config.yaml
vocab_size: 1024
attn_scale: 0.125
lr: 0.00368
grad_clip: 1.0
decay_fraction: 1.0
final_lr_fraction: 0.0
doc_mask: true
Each number is 128 + 32 x the weight over its row's rms, rounded and kept within 0 to 255. Layers, rows and columns count from 0. Numbers have three digits each. The size before them is the row's rms in percent of the matrix's.

# layer 2 attention query, 256x224, rms 0.0427, rows 88-127, columns 0-111
110:211106102133154074100155109153092092102160153133138144148080166143132153087098110092163087149138157116126091115138138139086181116153159097111165161165129176059091109084147178112168082168168148192112141118162131060114122142191149210104081104147091102113174085147124110130128103127107134110141118119106117090112140119156129125137168177167
102:157155100118123145151118109140192133123150103091100122144198129154138070114151138192159121154085155141130138146086052114160177123133099146152123167093085122147139142124103115128125113108182134202102146166120154097183198164100153116145100116152145116124094158139155052142151099115125067162124193157137136097130137090133138173155199114133
091:140078132130105059139146155077119071135069154095143143162176114178126124099112107111162151195155167145132170163136124153103203132152154134063118131216124090166116130104150165086122112141183119103096181137177103094065105182211161123108114130074119087138098110113131146176105073133147148066195139171098119096069088158119125116142128150158
099:118141126156107121167131130119154171041144159112119127135193149144159120163120143093075169101104118118115090086066092131164136133127156162159100136068088169155131106139091090084155150181179160092167103188136174147096074116084131148085164125151144102103109104131129092074110213118099134197093119172128175176065111166118156132126140122089
110:149027113163095114127126176144148125117115091120156120116166159151163143134151087123079139189127139142149173161140141126090141071120154107087145150137172145090139145151145178071086120098079119121181174113179105083183077130105146129140103100094176122101148104158162139152151089180135197097083133102118117073122108070104170153130136140164
096:161091177194141111095089151120079141099142097109122108134121207090152144084140122148140095172080115106145156124107182105162129133109152144173133177089112150150132155125104143075167170124109161097180081126116125153146121119115142113123196154110119111080134085106160107143144085074130075131152158142127133151127164079121148112120092093155
098:136111152147116061097105146129096132120111160124128092184043147094067148147100146122173071154115084112098101107120123077089121137157097152049105130136074087144148095099084129098105140112155097130135082133036103103138182158137087194111078145102101180101135140145129130104077101150149156093145115120089122123115171163174119155080129156175
097:149154130152126137100152176123143146176067105159214139072087119073113090102068124093152095077144090116066158153137121101084127167105105147143203087177120107139168160135128092153090163161135082141090137132139126153135130131089134133115116090145175111139142094112161106148091088137127119167097140058167091137114070090126169137118137121212
075:179150065138088120085073164097084174148148084109165065114151062138143104134161142150139120118172146163104084107166180160117122131124060157147153143088154066078148147113117145169166151155143149088164141131180125107095145163149104176150195093158174080176146106113149132154142186129132115181106172132189184121174058105115126085124115120078
083:143163196170126119128088089122126137085186140091121189190085171123160132155111100101076131141108125079144125113145131091143085109107196104106118157116129162149084091160113174087120108151133110172109177203127115162185157118090139121112159202060085153090112146121137175091070103114116139078071113175097112078082187108100170124147151105149
087:093129082091148173156130143183156171109128151110109151172093139107150168123117076096142175123137014118142133147104108093132129096193120100107075091168157129159147130181110126121127094144191132176110075130111121152145102154109192086152131160132075178124140084140145133144060079204103149071080093093114150107146197112104172190123142115151
095:128133112104155175178183169110113094130083116119135109093114102108065132109171181169132198153185162170161146097105156131111113133167130156121162095159122104135113158141173141146132069105117150177146086119102139080155129175111139143166108096168159134174135103162168117118151169150098171107148105103139103165123120171116118137120151072154
093:067140132143176159087185101060170099148148114136100080110156140138147183130111190122068154100170129067122145082059124102135089106154141151140113140172076098101101059101140159166129118152109145111144085160116172162107104121096097114086047133131081147170130136135173136123143128161118162100126085168116141164103113210063147168140120129160
087:098111142150143129095152101157099095192139141089177067084147126142086114061072137181098135126104188076162169124107188117143147084146125138128140121120109180140103143119130136177149138119109126168085113177063122120167102130134087172085122058107129139164201158179127108122133137161089112077145124099180151116146109147095098134136126085178
094:085101124032161139142125152156141132051144110150098145110136163118136170089152073127146166115106114122083133088187125141159054116148083125100111086200161182093102104127182139146092084180173074100102134106141112131120188157137134141091136154109194064155137126123128158121145164184136176097148111085116181165130140091135176138135133133203
097:182090142129125094080089124104139146183119126134159164120156109127133096154115080094161078144133167091096086143138142122143122106074165098124141166083077158141107138104084136143127166125107129132208125155161126146116193148177117115084160110083140148096131157092086169157165128132154113125126124151203155166149131124166116110112133163108
097:068163186146164050150162070066153080118138137118059119151182154079105082175068127180074114130130153067140171146138164139128154148069132149183156108122131094104116188112113106165127087157101148088140093088200107097126114137142181167136133154109143104123111143146123130138156157136148092059191129093123110153156156117081149115141192091119
119:170128179120052110133125142146094108073123148131167160100147135132126105150140116104120077159099142149113117128167135128149120141070167142186170132105114128126105130092107109081113167100084133139187150092189095158093138127194121113158141116110150073121128149092112154171139154087145073180104214117123114181170114100190112069162147161092
097:096177141108157127142142118098106180054177086110127078099132102136127144114192170110041126122142132189162142176133151157073102149101159120166103080154126121161097074111083094101082156149095082093132130047069081133144142122148147192149133154130164104126173154155100148102167171160095110116124188155177139125142134163171203089163069109083
093:116183111115121133151143162119094169116083073154154063160105059160060202094170134176126161145105159082106149117135144083164131126146129084155142103119133108104119173131149131171145071152170069170110151123121164094115121121090093149072142118060109131123090129142156115047120149081124134125087137174095149136094122098157127157095072142145
071:147110142154055147136092143079085145122132167084164122141138105144081193119155129145162072065184115070071062113119131142155169147111125156158113134065181057153104155180151090089127134105108095133095089148102110111155206130188165108157161100118071111109102162102145127075102156120167136140146120077127153116183108116135097081081145130150
099:163126104123144117156149172087126117110076149215192107084156114103152076162142087122197109144147151125150146170139183118159127109181151162157108164178136063100080174065141156113127122156108172155158090069184137109157106148103088172104194082155092109099083125090127126142117151053099145158128136049080163150165124094117092105138147142158
092:156140130065093112136106146115112148132113110132172129140133072167133133120124164094135127146122093169149111134161101156103168214151104178129160147116162136137123160115117221165093170192083154087137160095144172143107070103099116131167133090131113162092128098131098095142152150124121128194118150129086161145098147101115130098089059140175
097:132164080123065170136115131149124135123151112098122177187083118179110082155113120088191153117098142197166158101097150086082110094115116152152134152122130191186148111064103123081108174105182127159104108146144124160153080127117079172078141142167067109115111129150162067083128137103131117143157116120087150152079132133068142139145104128127
100:164127118128118114141114083111165153099090069189135121088106153168162178165084106076126062084124156100085121144173097166160120130066133179085158131120177085142062126139071111057154104100146123161093164092146102068132102104180152171143131097094106083124165116183099137119133091185069108138077179123163142117104114196132159131125105170132
101:095133126057101146093174143127184148117106143132144122130120127157142171179122118152060159140100088205090102108137159078143114159084127150137131098158182060129100155139095161135118105114048186144065167076100140188116145099193129200138073084135147109090167131125135105108126091136175061115085126175133104098158129147123129123160146124111
107:105114110174155171098092145115158118091149120102138114104127175124161144094109113100116095095176110141129125113037123189141073084138113114158122166081140160095074081078138104101138202165063140115121104176095101192075137142137154156122168111129121118166059066130148116134076160097097167160088069152130171137162134121178084116130104088109
087:112126160098148117049149096124131108139172132101142103145080167125136143185179069146154133135103155111090155180111161148130112203098133122118108120173180177126164084210117121075174129091063122081106135161093087152106129182128089149119115092142124132161135147111086111098123137087180187155168105151128156134134161075147111129076165099122
103:105152122122140163105134108158115155163157068122148092209131214155106179112151112170088131173188184135151133155114198167097077126130112110088164179160166180072131115133080149140195135125114100115134108084104164156130188122115147145156146192130144115165161145110163113168129106125146158145181158115095117127121145094090160142059070090151
095:073149096089118158089141133094103183129198125142074108116080089116200167136124116125125163119107141118150088136153155162184076182130062120116147108082170100156131148068076078132192155156136179107142132148139131158064163128154124183163158169137090137127172178101101114136081109124157137128127123082093166126145180190118113091081106143107
108:202125120095113113104089113094063167119137161171110149134118125158099126174142107132195108109111115103115113115195170128144140201133124128096097060119142044128147139170123162102141111177140130119120159147138163105091144158176135093190111120083059118069119164122164140091136080118097107117149167116155167133147133119220137071102163170140
106:124054103106110170128149129095101143149139097106123169144106154130142120196123083145120108131106125084156157111106133093139165118113135091059150170116106082141133145181119113106165089120095117124146124127116144097144163206129111170109145135141131130156199118138116141106096087139052146153104105110108181109072138124157109098067152081163
103:176132189117108095096100149150096123142131092174166093064095148137103094166109160099110102071151120069145051117153208131113126136130183164131167142160169018115118120080103158146141093112062141122190148152163121178120127117129106115076094121099143071117090170065116129131133133127101138144136142112127129190173129097151124084101093141103
107:201102164155074145172062083105105128140179184114111202148182155130094209095100116112152150130151118075152163108148095141104145122155123118141153148100049109086210124149148125162079100137144153136140137175123140107114114164140159076152106132128106111083120102171141136140146154084131167108156124152098169088104140132150192118098143123093
099:120133105149152104112089126156136104067168146110152165110128181052138168194141092099077150148127124193185145145120069197099110138080115140175122117169140168135142107177157138137121144144152165089131143117214112105063118136123107089140150137159076075130136135133144115153086118095125143159111139125093187096161121144183139064139071114095
098:148129110166128134153055107189191138095137135086091146098068133136138167088191127113188123186139141129134082145119102155129113122108084137175104141127156182160109092143178117134114213083131132104162143131180118170105208125119137058162102116126141120172131121107138148150191132142147118155184113174109155072146126125180143120129036158147
100:113081142193122087205130149169124140100106101154133156084184131165083130113156172109151150178158178173157098120110128123128116107108150111108178103126062099067054091081122156141141071112111124216166135093131111127111125175141122101145156089161165201151104114077148137099178092091163145080090131137115122113142142111126099159136118162071
092:098134141126143108140180161134110148132170135128133071102145101149165135161125124158084077165173163181109127163166161105201148140147192135161158169183101079128097166122093178149085112131035131172128149053122071163132139120160133150143121109114171114059066182121133091122115120100135138115113146108141082060197147122144079137115131096092
097:138130164111142143134143173143144113189103210131159081146144110152124136141219149128112100142111157135133113094169119087104145118150163183111071118165108088130154138148131160119109093207109156137148100099123145139183103103121130072136140078180104154109160069158118134127176125109099095154119129134112185163133135143078113099138145118105
098:087178122106090058134130113146176115124099217149095126187113145136167092143129106152181100086071091153160097093072088099176123106168138121062101080127095116115143107171120124127162110134142103089124148180090159167106143081145142083103105160095076142137151142115125131158168136118123091074153133157194134136155137128121076090131071141141
# layer 2 attention key, 256x224, rms 0.0428, rows 88-127, columns 0-111
105:180147162149162099176095139113180147171165121142117086068170089113141089158150113120109168158090099122145164078106129053121183134139122144087150101158097082190148077154170141114141153109094147128152119086153099190149099106085099143162118129085095168053128111165118092150158130144152164071149126091131085135075132125122130162121114114095
097:191134108090071136103117096154127168094092162090130175127105110180122108081126117141105160116092113197122110134167126112136037224159123178095119138121119095093089145122124112097095211103077153093099097170168105179158111093102155094152140132108181144094161126156185129138143095149144201147152172071108189158209145161178144150136140190125
091:089128076107147164136098157159151148165132102151172114065109096125151086092152089086112142124078093113159140100084163047108171143152103156113091135152132115112139101154145118159115159097087092136101077043160087088195082115059085106117110132153117201125168148135172121086160176103155194174097142077126132094156101105049114117156099138139
097:117118139074084148076099151113124125118101089100079148127134146141136162100099135200136055102160184027120097129153103146109067117120065122150128165147092178123174074172020122172183148124106109130108088147122098134160172160176113165161199137151094137160103149131159109156132111132113111113101151181094185128086172126161131123098166136137
103:145125054085100050224108190085062096160196084108206094153144066170158088154133095106164121157128109101066067081174161158191168190112135120155086141094141136141119113081134113090120148124080138136172118113119148119128127182139074117105168121061128139130155176144118103166111180059126111142137112095133101135098147111150118076081131121126
097:098160122103172151139146153125165072123142164162137110091130118122099151124084109122125181154180108123096138100109096090085125067220098112097085121160113176129145109160156116144147136094158173175068133045105153098115069116123098154126094129161170175168144060190122119128124145173143177082128072180151143121092132198153086146131121083143
096:122174118125147125173095151092163099113148156140108142118112090113069163134143117081077190139134111144132138122112094118127126082167141107111084129103121156157121113141217122137197093067157129129124164110148059122132098099160111111124064128134082184056152080175099144132162188100134175152155098165131118091129122178122162125124091156112
098:171126125086149105125106043136158132147101195118109095124127215180182121125118169125160081141149176107125107134142097136199150152107200110112128151105155078084140159134103163174128106117083168130126129177166122193184148161129114138119127106050119078105109090125175103130119150114147074186101132131096146148171153130130083038121171163076
170:149129155099076090118080146132106196098134111121141164164114131115170109137127079133128044134113147086108083121180152160175137187059176135157141118084125097120101114096085130104146115105085132122170144168156106156099179151183132153128164113052134091075135178064158153135147156098138113180124169089138142169169139135159142074115133177112
096:119153122141185158109150121106172086177105170178105096114132125128104106101175150132153172129132143171119170117101129079113163099190093128120104100169140133162123131097195152130091113152137100142086112088119164113140115104097152097135122115195146145182099081162137061091122105115134093086175135149155144138123137140127090200115122056211
096:087118157132171143144158137106136066158126149162139142119092090104119125114175171134121182135116128153172201119074136128095168069213102141163092144125119172153139098159161150140148092106144132128094075126106167121168102115091101115150093100189115113181091077148127045065138156155165099122139094186154140165088131163092112147137126064169
086:077156097102178103073194078079171116174148143113139070102159088127167142106139166087129134103137148128182172157064176137161129097140080154094075106118117144122188117124158170075088131102138078095102085168110135133144139122039112136069120138122116126156121141129108096066125083168149127117160131218108163163134099151056132153139114089116
097:050155135159165138094152141103162122101086145064092120107116117146166175101090208155103171142152084145169124148063146120104081102195078113125108156092107174105140162147105152143099146137160084122117131140117127132163134102065099155106143152189123164080138100142079150135121089185162137076121096170159156146072101154032132141138107127128
108:094150095144192132147129129085148142111077141138127112125110111102176130152129162130129189114128150194136182116115106091115149075196114161053140089178131123150119156113142115124177112120099120156052089128146170095142094144105151095121133102183138168162119063160110158107097068161179158096108117147157119083103117115076081128158092082130
087:045145140129111175108108101122160085184111120174147161182133160133171084117067112105123158083114167218155151172088127082109138139138109198143085124131120127141105102129141096103154174109162125107141058142155133146086086108083100112106165109156104174099169127131074127135153149166127135148145151111114156164096144122080102070181128083114
080:162103091147044163141102145113133210134184135094169189128160177129190144163110102147116083103084134138146073142169159147177150167083206133167122103124128120165093102094066118135138133116139130107166151167138102183106122136131188171110140156068162072113172175088150192169105140134125195107126128052111103117123082131172150097136101151072
082:143085113179159113065188090162161185171104144121105141113178110164186100159146119130167110067146081106149100183139155110115119115059075148122155121102154116112101118126089146111121163079160112157106129111121128121157180175178149141081108094121106108095136142070126168143148133060106157180102172112120044136178094065132095107125196166155
060:188063086102101141105175086135097152144156090163085145158139177117081089076106128134145076129154097130119099150171120156145169137078120076120118169176119084139135171093117139146122139145129121088166161113147164163152105167175110112140128143116108158189093172137191090146163106140108165205205102152078118068163083120142165098136129135161
105:108126092124143150152121089129118068068141161129102170113166108102070109137132082185171146144147076161168129120115121198172137086121118154104105159079136145137182144118166066141151119130122140125103084157129165083137115072184104081130125123183071165133095123124168125153113117087126129145205138135110182125136107200143132131143117098195
129:056150147160144157183111153129173128131085135121142132095142143073109123142118161127085167112129129141139196136101093093106160062134099121161131115166157144130156107185182168108118119112169111166047105168116157135123096138051094153131100139169131149139146071196151130045104076160122178068164072110096106130090134161086130187136095101146
255:076137108141186150145158119119160070142089136129100122120146120130090150107148169115111212118124112159157177134078120098082135067198089138111111122171138160122153123144176135137124123110146123141064104075107158101153098106056129116132086122193130161190122048192115085106128099147153154084116094160127149107094124140088105189142107079151
088:095081151161124086120101152122115194156153115118130136133183125148124170105088150144076083088110175089123132084130127082143118168100114169147152138090109091165159141144112145167148133067165148134141172165147170140114106119072125170162104092097144075097146159110171119068107129171153076148179162130128100117101067112133152069083159103086
122:098132114143180087137096138114139072118172146083146089116144162115092110106129180125129168166147136096117198134107124067105198052175113157158139137130134142146177121155144104129134148086178166158060114076148140077173099147094127110144099128148140159180118090187134083110109121107122099086108088101116135177070155135099156156163139079133
125:168133165101112087156074152141104163086171117144136148142097147122117106111168095126158067138102166072121068112213127143156136189099152117124123121065127076095106159135085139113156072132137149080177140173146154164070203135157129183147161152076133105111135194072136131187122116110161101201111131086087161140156131093173158076092117167082
101:148130106119139164194122102146087057174140157110066124117202148130146134127183122164158178149084104148112117067141128151107096087167126172132114164135104184136151162092132134144154174146148130124080067106092149141148144088066080112155137117132106106134121078119111126117132123119163108094185135091107111120149082078116134135116095167100
100:106134095153143068107107120175056135154106107079111089199199094118081081097137134133179155135128082123162111139122121155061130125160106154138122156148190164085117112124127119165112158132173088124154133142173136114195170114095116092152167140168140116132104100179090170096116138088167074158135168118108106092180098084072169128140117112078
107:139087147095129131126193120141121102165134134115102131106129115112112144087101169161127141136167149078140122121139103158107128112171117102123080076137092174170144116158069137150128100106196198147106143129172186112147060138137146151093125156175136167155144165113164118190096137166163133112080122122154134141069122156097112179080090118136
087:083163108157098154176159106115123121128072117158085136132153095106127118073147125085140150113225136103130134126125142108137178124164169093073137116132090131038177163175172117131028052076155103124095127087145188124181141156157154103091103138140111099163153128162160115128120172164129141099107132176081176112086122148117142173111104112149
100:143135182130178114151168149136106069153099137153116102094187118111115176187052143119172174112155092134106121094129134121104145171175100143131049135163121119127169141193129052112099113124134150120068143080071077136091128176190079165097154068164155166108110144213107089133157127124164149111080100200142152132089151142143157119167132156087
094:119129160157121177108134138142130103119074151090122158123150112073086137168096121167108113114132074157179187143070137152094069075192091133097111101129067135132128139196162139188137118133150084147087131122092162124112157105129149141080118129176174141168123093166136100130075138151129166092142184174125111096068134122093159116176115057169
098:085123137112177186168132114099127080164138123112088107132163103137084154093113177085135189122109111156104222136105126073100108075165101156137118137155132137139139129169187133148111151129147096143092109108076126107168093079066139151099075165165155137174128093198115085107136165137084133109131084183141084085084115144083096179164087036137
105:178175147097106079168144157176153155126104104102115143134109136128156144121126172106160103139093123135105046097154146135149118131100173120143139098140156162157155075086096144135158068173104080170099127154086140145100167106163123120068134098104123067102142198113103114195125217134175122116128123137133103101140127116154172144121117113096
101:098114106156230150116148115073139093134088079130104077133173137146125141111139177121126215142138145143100165129066126085127156102147059126098101146123109143142153162166170151146105126144151116154090141122082148066146065095066095116158084155200129150181110094160117143130157127180166113084122076143145103088094091126129134194162095085167
107:132157111122128160106156165130185094099063125146141086088094133143097165096149142147071170161125072130133122083084099098132160085171099138117120112097113106151108088079113162037166168201118110088139143056107069133144146082092102178113125161109117148131188113210155121132172144107154183135137132163126122170097111193127107196132110084164
097:090129154088112146136177122109149098142093084133119136082139108182123149095095097128180085103141131081138120141166149136096149146150094142121088153092090149146113157136108128125118137083179107161152171106101172061142123153163119145112149171084121165184083124164126114178096143134145109187129128148086112089092155110115117138141147095177
095:122158100161089124108116152117106079065147153159170209093091127118130141120124092120130200183096112099111164117122138099139121085192192139115120132107082163191090120109157093134120163151157101117128183120127108078134086098117174150150128176137155234099118125177116076170122105171097183062133097132120142174142130132154141178164109114151
101:115078084099096167093118166090176111131127180111202095072073109140150118169134135155134126115115116139135099102108161125126135147132111080159091140173158113156180115100156125090086158131128166125148152132114076129110071156093192110174153064173142133097161109135108125090128131155095143111175060145111150124121128218106053196153123141117
091:046126085126187117147155127141096106177132110091149143081155104111072109104136138109080168085191124191104190122068083105084093155166082118152068139183164163109154137141139113164115123137125120152117107110117115122140081063083155100116120120218192183181122106140115116094086152115125130134184073150164088123108102129088108176115114117138
096:094114095156081105138082150121102165116155126102152142144143140132135109105155117206100153180089146122135056118131183102159125131080124149088173154099129081162118071074070091150111138157153142100120165122167144090144144097150169111124120156084139075105132145098127099155102180121123085119155146146153144177170113135184136070139148138165
098:171126140094087133153061105132076199125165138106122128151156087134138126110095098118128131134113122119104092146153118092162063137110173115180182142077106158117041103095103078133127141172171096128175136160132103137141177094154161095136144118114149152108095141091112167127172142095113132136119147104173147099145170091128180081115117112110
# layer 2 attention value, 256x224, rms 0.0428, rows 64-86, columns 0-111
112:136171067056110064182190149158166120119153135126133151158196135175096167104098113174139139161104158117129079074169162163101165176137105120166150077167133092142153121133077150145140059115092100171133157095124123114087150193153108156090156124117151119146088128084104103138058120065154131172060164134099067081163083097114152166127099078086
119:105138113057166145163148156103118107106126132101143157158104185130099239135135123083090109105149124091181174129154107082131079143123116119111090120068099114166194198131102121133143157129086150065116095124114115081131108132144166096190159168182125123115118113153167200114147100186095139137172142116117086201103125136160100136100151143145
108:152170147157108111161131102111132122130101149087147080125099166101117146176117159063173086109191148116131140085166073080144130160137155109058100094120095054152147123090118119124158125128127156104152180106120113120146159156085130157042147192137144167141133153116124167136091086095090164125097096110141086115094131139150164129104120110101
114:129148205164104156082135129113188128156147115179177117039120089140125147164170112089104137134109196182124156125143118098206128138133111089062144077135110100111136129130169101194169065152059107111121135096150153122105114144141124144141150164131139137114158136155115069114064123105089116181127163162109123137140210173128109152124161085145
117:138056149139156119108157146162122102172147110137178137215083125083138070113145182112161148131102140118054127150121115113108124123099170093206147050091185168070168133129108202133104118105117112171081176181123157183153102135114189118105114133124162134095122154143100172147176158076102115135109085069112122088089142150110147163131132138091
117:156160119138155138166071168151094123182074143153114081115117100163148145081113129140160121097040137170158096123163071145142113132123078121078143083114108099210132165069147160098105188120110141103164115156075119167103149185095048114102107150100065130096128111112071154142092122151098119181178106151143109209114108077148132164158143075150
123:102156197128077133225085040145177146106088134135112177137112132056113158120137117115094151146142107199138112170086107178143115166155189136177161119142078122182091079153083113083145153114106148113091133111165154096136154100113148128190158137077041137127129110116133080140135151136171161190162116123151202172138156114101117147120144101140
117:080100121103114091193144142136153130088108104120115101136166124153193156158119124110100160110113091135173118125122131119163087116109077106145119136143139091142098158154049105155149105094144136106115134161075139112108178143157082209147085133115102127130101133156117097117118098114126124113100126130122137124166057141153083134097131173110
116:159143111139153147150089064037093103142141074118129133131179055173085107158133128076153141090060091170164150151127137111167099083129107115061095121096163076153101155127170120092101108122112126138132166115106108076127141122147059126155110145116171147105154181184139114117091107146130120059089137129133157104116179162163110097049139141125
125:107076108201092152175106206125173101125099092180152105120154091122167123082128184141173179155115114094132098184150125135151152107103114135110148117094126105048103150130101172164139112176112134098159177132115106164184137153115128164107120147124185110135136091174073135098183162085167131124089087132156131149119180109119148156150164111112
112:112158143137175163085161062095097146135162082148067145141124174136163083091176077146169073043097132115101131134158089161094150077133157135147131191116153145077147118106166189072098126148136092128126160095175106148109147111112095124151093133090163112152113123093134110135109132084147071153144108086172119088138111140175099100089180125157
104:174220164121073171142132071095073180128125113136144103159100084119140208119072121119191137137141121136138116112123157126128084119130091068163139069154118096125123126156110111118137135175185181174156111170144072084066114120106084091105098134177130144173114117096157125137047153120027163127166089111148156109072138110154090070134100108128
113:140064115105123133169081174120092067153127074140085067092153113159204139095181166181147170101151149123070119088146102140114109150147117130079118118105099167107098164069094118155083161161185106096142139133102078105184113108107109124178162138080209151150108104098108125156162135159179184131151132082147100162193102088109137103164076143114
122:102129182190136102125122100132188152116092097110093109110069138125172098208121130151134113140160127114154120073120113108160085164137139132117100134084139108123083133124146056174180094079088155110124145136140168126106126123086152170125163148166080119104082133141090112111112130088125087142069123131154123127102141151069103094071169102162
113:155103144122145096135111108170167084148159083063145131100125167146115177134127150131054125174131114093139079125102137180160131139092145141090134132052126116127153134123158112132165135114179124065111158185145123100083074211105167164123148123126143113154137144150103148159128127165077131105036095214102142131121136100068119157164137094112
110:119000161111171133132138110202123094172091074117116104122171113105182072157107121180136087131090109137094105143123172145122107151130119101120138147093108159093093170144175096202133101131118121147165137133074155098160096120141136100122156064137168143123170110171156150112130107178133083112144166132183099195123102161088114083109121086110
116:138096085157122092170133173141141102097143153081147113092153112167116177170145131116103145163195107179130153167136090151146099150097095119087129110100107082128167065147140155077149139198164138115183090114088078144122111097184116159108139151122099079131168147150164110108186134192093144152049174157157122078055065131109161133126176117100
111:146150056120092149165121166097140156106158105071100162151119105122155122143120166115156136122160135188111139142134101110176120182107181140143083100185119177150073076110124132065111120167165153161110170159084152073146118051122176097162155152149136164163122139080120125163142137150097148132086134067198130127172168137080108132115156134126
125:088085135096158122116086135186107106072069078089132107174096165092146142104073130162031113119150084096118138132169154136097088151104085141091099130140166142147104161167102130135155136071112083109085097168076105165158149160155143163140150113138111069102105122104157149092124083177113121156180160117085089166177097147104137141097098083165
113:146135091133119129150155179121126103097086162124138070155119130141137119133094172098124116103134145142175140145148195081121125142105089211055106150151103071128134136097082087192139070098116054157175162089100111107116157187132178056133114085150153083131104094171145100062113139087146106120147174110146090132177110134133119160131090153057
112:146107175187145146054169069137125114191131105128103089105123155142071117149154116118151102153181085122089137132126141127103072150170176133117083089130111091079193158194128153177104143141165111165192056134155070099159099101118179169154121137130150094132144162144198151127127152120135101123155145118154136131064165090121112155144158153174
119:136144072150121168128076076156126111149126158138108155095112151120105125170121201063125155160095146144156111059180145103104087123113098170102134171178122120148128140069129163127121068108051113127106095124094126140090145101134116109112085124108147046132100118138135203147128158154101202102120135137179106179148117079169177145166131113132
113:084162165086125113169188111127142143157078204094145168145193173078133108105110110152170075147102160103131153159115139171128158174134130136091147132084094122202134107124139136135118117098092150142118147088122185099128103107111128172104150083116133146162152085171133123184126096155170080149078133152184065125112043119115154133149132147131
# layer 2 attention output (transposed), 256x224, rms 0.0532, rows 64-85, columns 0-111
113:069153122149090084087130132087158158180144126109071087181199137152129134123145174121143196171130149152141132111178132143101081153126165136168189152129132103149114129123159120143106129157163174137143143051084118111111121098198192121121130152110118140110158119087147095152102174112154068105091065151166132160191137153098155115141100144062
116:178201105144112125107109164104122149150087109085163133100148181162115096063147069110156101196136080106113131118169135127165163101050072124111131125119166190107104144186100114161125163094077138186169111136108150120158111149125096092118141146100125211164093141127157121156182112120154177102200157213120127180160132165111164159102111171120
109:124154145124079154082156124103126184162164127166120107140173164119114151104184091162158141172124127140126078186126152183053118146127126079167137103178190114154136100120094108174132109162097079118131138119124094129096164103129104107139141062184109175175110165174171145123184087076130089161159173121110110119146121165115139148077142093157
112:097156099094134102141166131131106081121192140167061122118145101112171114151137170194130131116120118151127130136101124125124149118151085175133137117167095129104073170151134119092096142185116135108120133105104111071071135175139121149097118163137101108138118165180090161111127109140099195182128135122162173113111147073169099083112150091132
118:090107137181093141125126119105132064188113109146174090163128165148118094152089078151129155116152126142136153110126095182151084179149152129091103142128119088126094083109153096157103156128110097144124161110118070114112086069163211150134126110210131131111158107125149109142161103114183106083117144112086164054054124151131189102108124111156
112:072136152127101165100152166105128140169098120131078111168149139087119097154171144143069078142132171112153107093165150143090092138121070147177118144150120117115183133114140095100094094183101140129133157152113143094180164108187093070113112169099113170120095147186186135078078158140134024128107098166148155111079146147124123136061137130123
123:147138130136159172136179084064174209137118191073090125090062136093114130148153160107161130174081081130066158087159158098133168104089133111106078095156176100122113144112171122100151083129156137114144131065158147122074154130109076085074159134120083097088145138107069093146123093117120116140105107127157093106132088107132126182133156101100
115:131163130133135150148102116173140083131079151076127107158191137130123098124147118166152141168148088131082096186173102112146188128076150087124149168112164077109122143116127097171113145150176147134180107137131117144061118107098091109152136127137107095114109118066220098183097175094154108153120161137159146175167112114114062180126121086118
116:140115169171070147157110125152117128154187097137129182147118134158126092087082124146148083119156112104134127171069121070102150146141139162156054126141110144114132113144104169115161125193122148102136141190155139131116132110161077094096172134116122145105095133164125171108116115105166214203111146136147090152157108087144112151126128139143
122:169133121137136124155090144107144108119121150180079118080178126138126102090114141126098120149137126166124081102122100140124093177125114136152105111086129130143132096114160112074131128118135122129099122120144082118074127143139203142182131146140075100159140142169071100072150126133107047166117119056107137082095106144174133163118151099156
111:091108124187114114097112125054116182119170105141137121150116119141151131163167090104151137111138175081117117139118164093151075140126167125113171122098045128120075072121133149168109129130161200166048177161154104152145098111083107145148122101130104104132138109121064165074113108158090145073147141133152111146145184112111087147177112175100
107:112155080130154125120104098091131107139119116143150145143111104203126183104116104175099081133163172105158157153141114099105159129121092076128110128092193176148226142141127137179110128195104148140125091162125177139070141142062103118131112096179116087155116181164155109145138095088171084144139206171088106090152142133128124136100091127139
112:155117160140131126153126154160130149081098066179118160070158125101152164077112108083085129119157084100164170067139126165110128112116125120138164135077081195157127098191056115145118157136131176126082143120106057168183157199127106121124088196145115134083169155121167081109086166129074143113158160122147099117105162168102142129126083155168
116:153080097071178135118129078117142101154076137153138163134114114138136120120169153130166121128119109131100099179085128174166169102067163126123141114219196080136127100094069108079185120102194061128122100147174133114051159085085156127138130026134102129165102122138104090172180103166134151105149108100113131076145118124155073146118167082133
114:160141137095108083143129151181161123160055158163107124087147101093102124105098189118105149091126062150135126111115159164100116079132166100137102086113189154129146191097064072131114155143143086158151167137090077122128122123163117102161139097119176145166134121136165156171143114094155123183148075156113068112134113138110160109062098100140
110:124111164151197165184103155153100070113108103142082206105123113128159150107145105142132084099089157141146104097079068143150180080096119112085100191100090142138048112127093059063125142147116080121116170120139064104158154152147176142185096144121155165080122097161135112145146116081102110066162131111122190156110139128131132100127119105169
115:161177121127170116105057166165159107083090177110157107134084162134078091095098066154126139151164150137110132119148076124173124083079106088149113117154166123134139188167082139123137067127082120147184135143121110092095126158078123157113124143164098152181108147158134164161125135177142135193201185157115144156124090111109166115134137169103
111:208087155103142152070166144115210131058089119129181085137113150132135154074063125068174168137142112118109178091143129152089111119107139135117138099157144074167132136199092173140095144065100095101138134134168127126087117100090122169108129147142097103105146144091130103119133077088087147176118145183106115120132149164093154129140097082110
122:135160151098148164122113189176141092160049131127133189123143154152092134101183108075147083163100147146108142146099142131135159027090116132090160129184167100190106163107151046114142191075130087161133116059116157114155118141089143099149146129090182130136129110105145106137156168165135112122146078137159145136098143118173102125068210153144
110:079147142156122109192072123185114093110142133150074129114196161140179095159116123184065092158075142160139137175142105159102121131074142123137138110133067154112120137144054133069096145130134090089172093125088130140114100148134115167108109153104111185175112154109085074089176170137067111112110103063124157206151155108149113150114138158089
116:149184103172133108148116112078094092096182103177187165089066135125108178174180080147176084049142130111088173187091087104144141100081118127129183121101124206124107107113111134120109143168122160120110192153123152155129140218090130205106129103154152137145146102158142145131133102139123233096164104091075133112076154133155119140170135189121
117:139129130094082165140157120134122175124099150145096137110182161101154187116087081089045081101081133099138153116108111154117149123130099121133132104210112197166117169162139116161138151123122093135092090153192113084094154067165118111108102125161087162104124108162189145068110154160199088148065105143169133114081185138145174123099185125174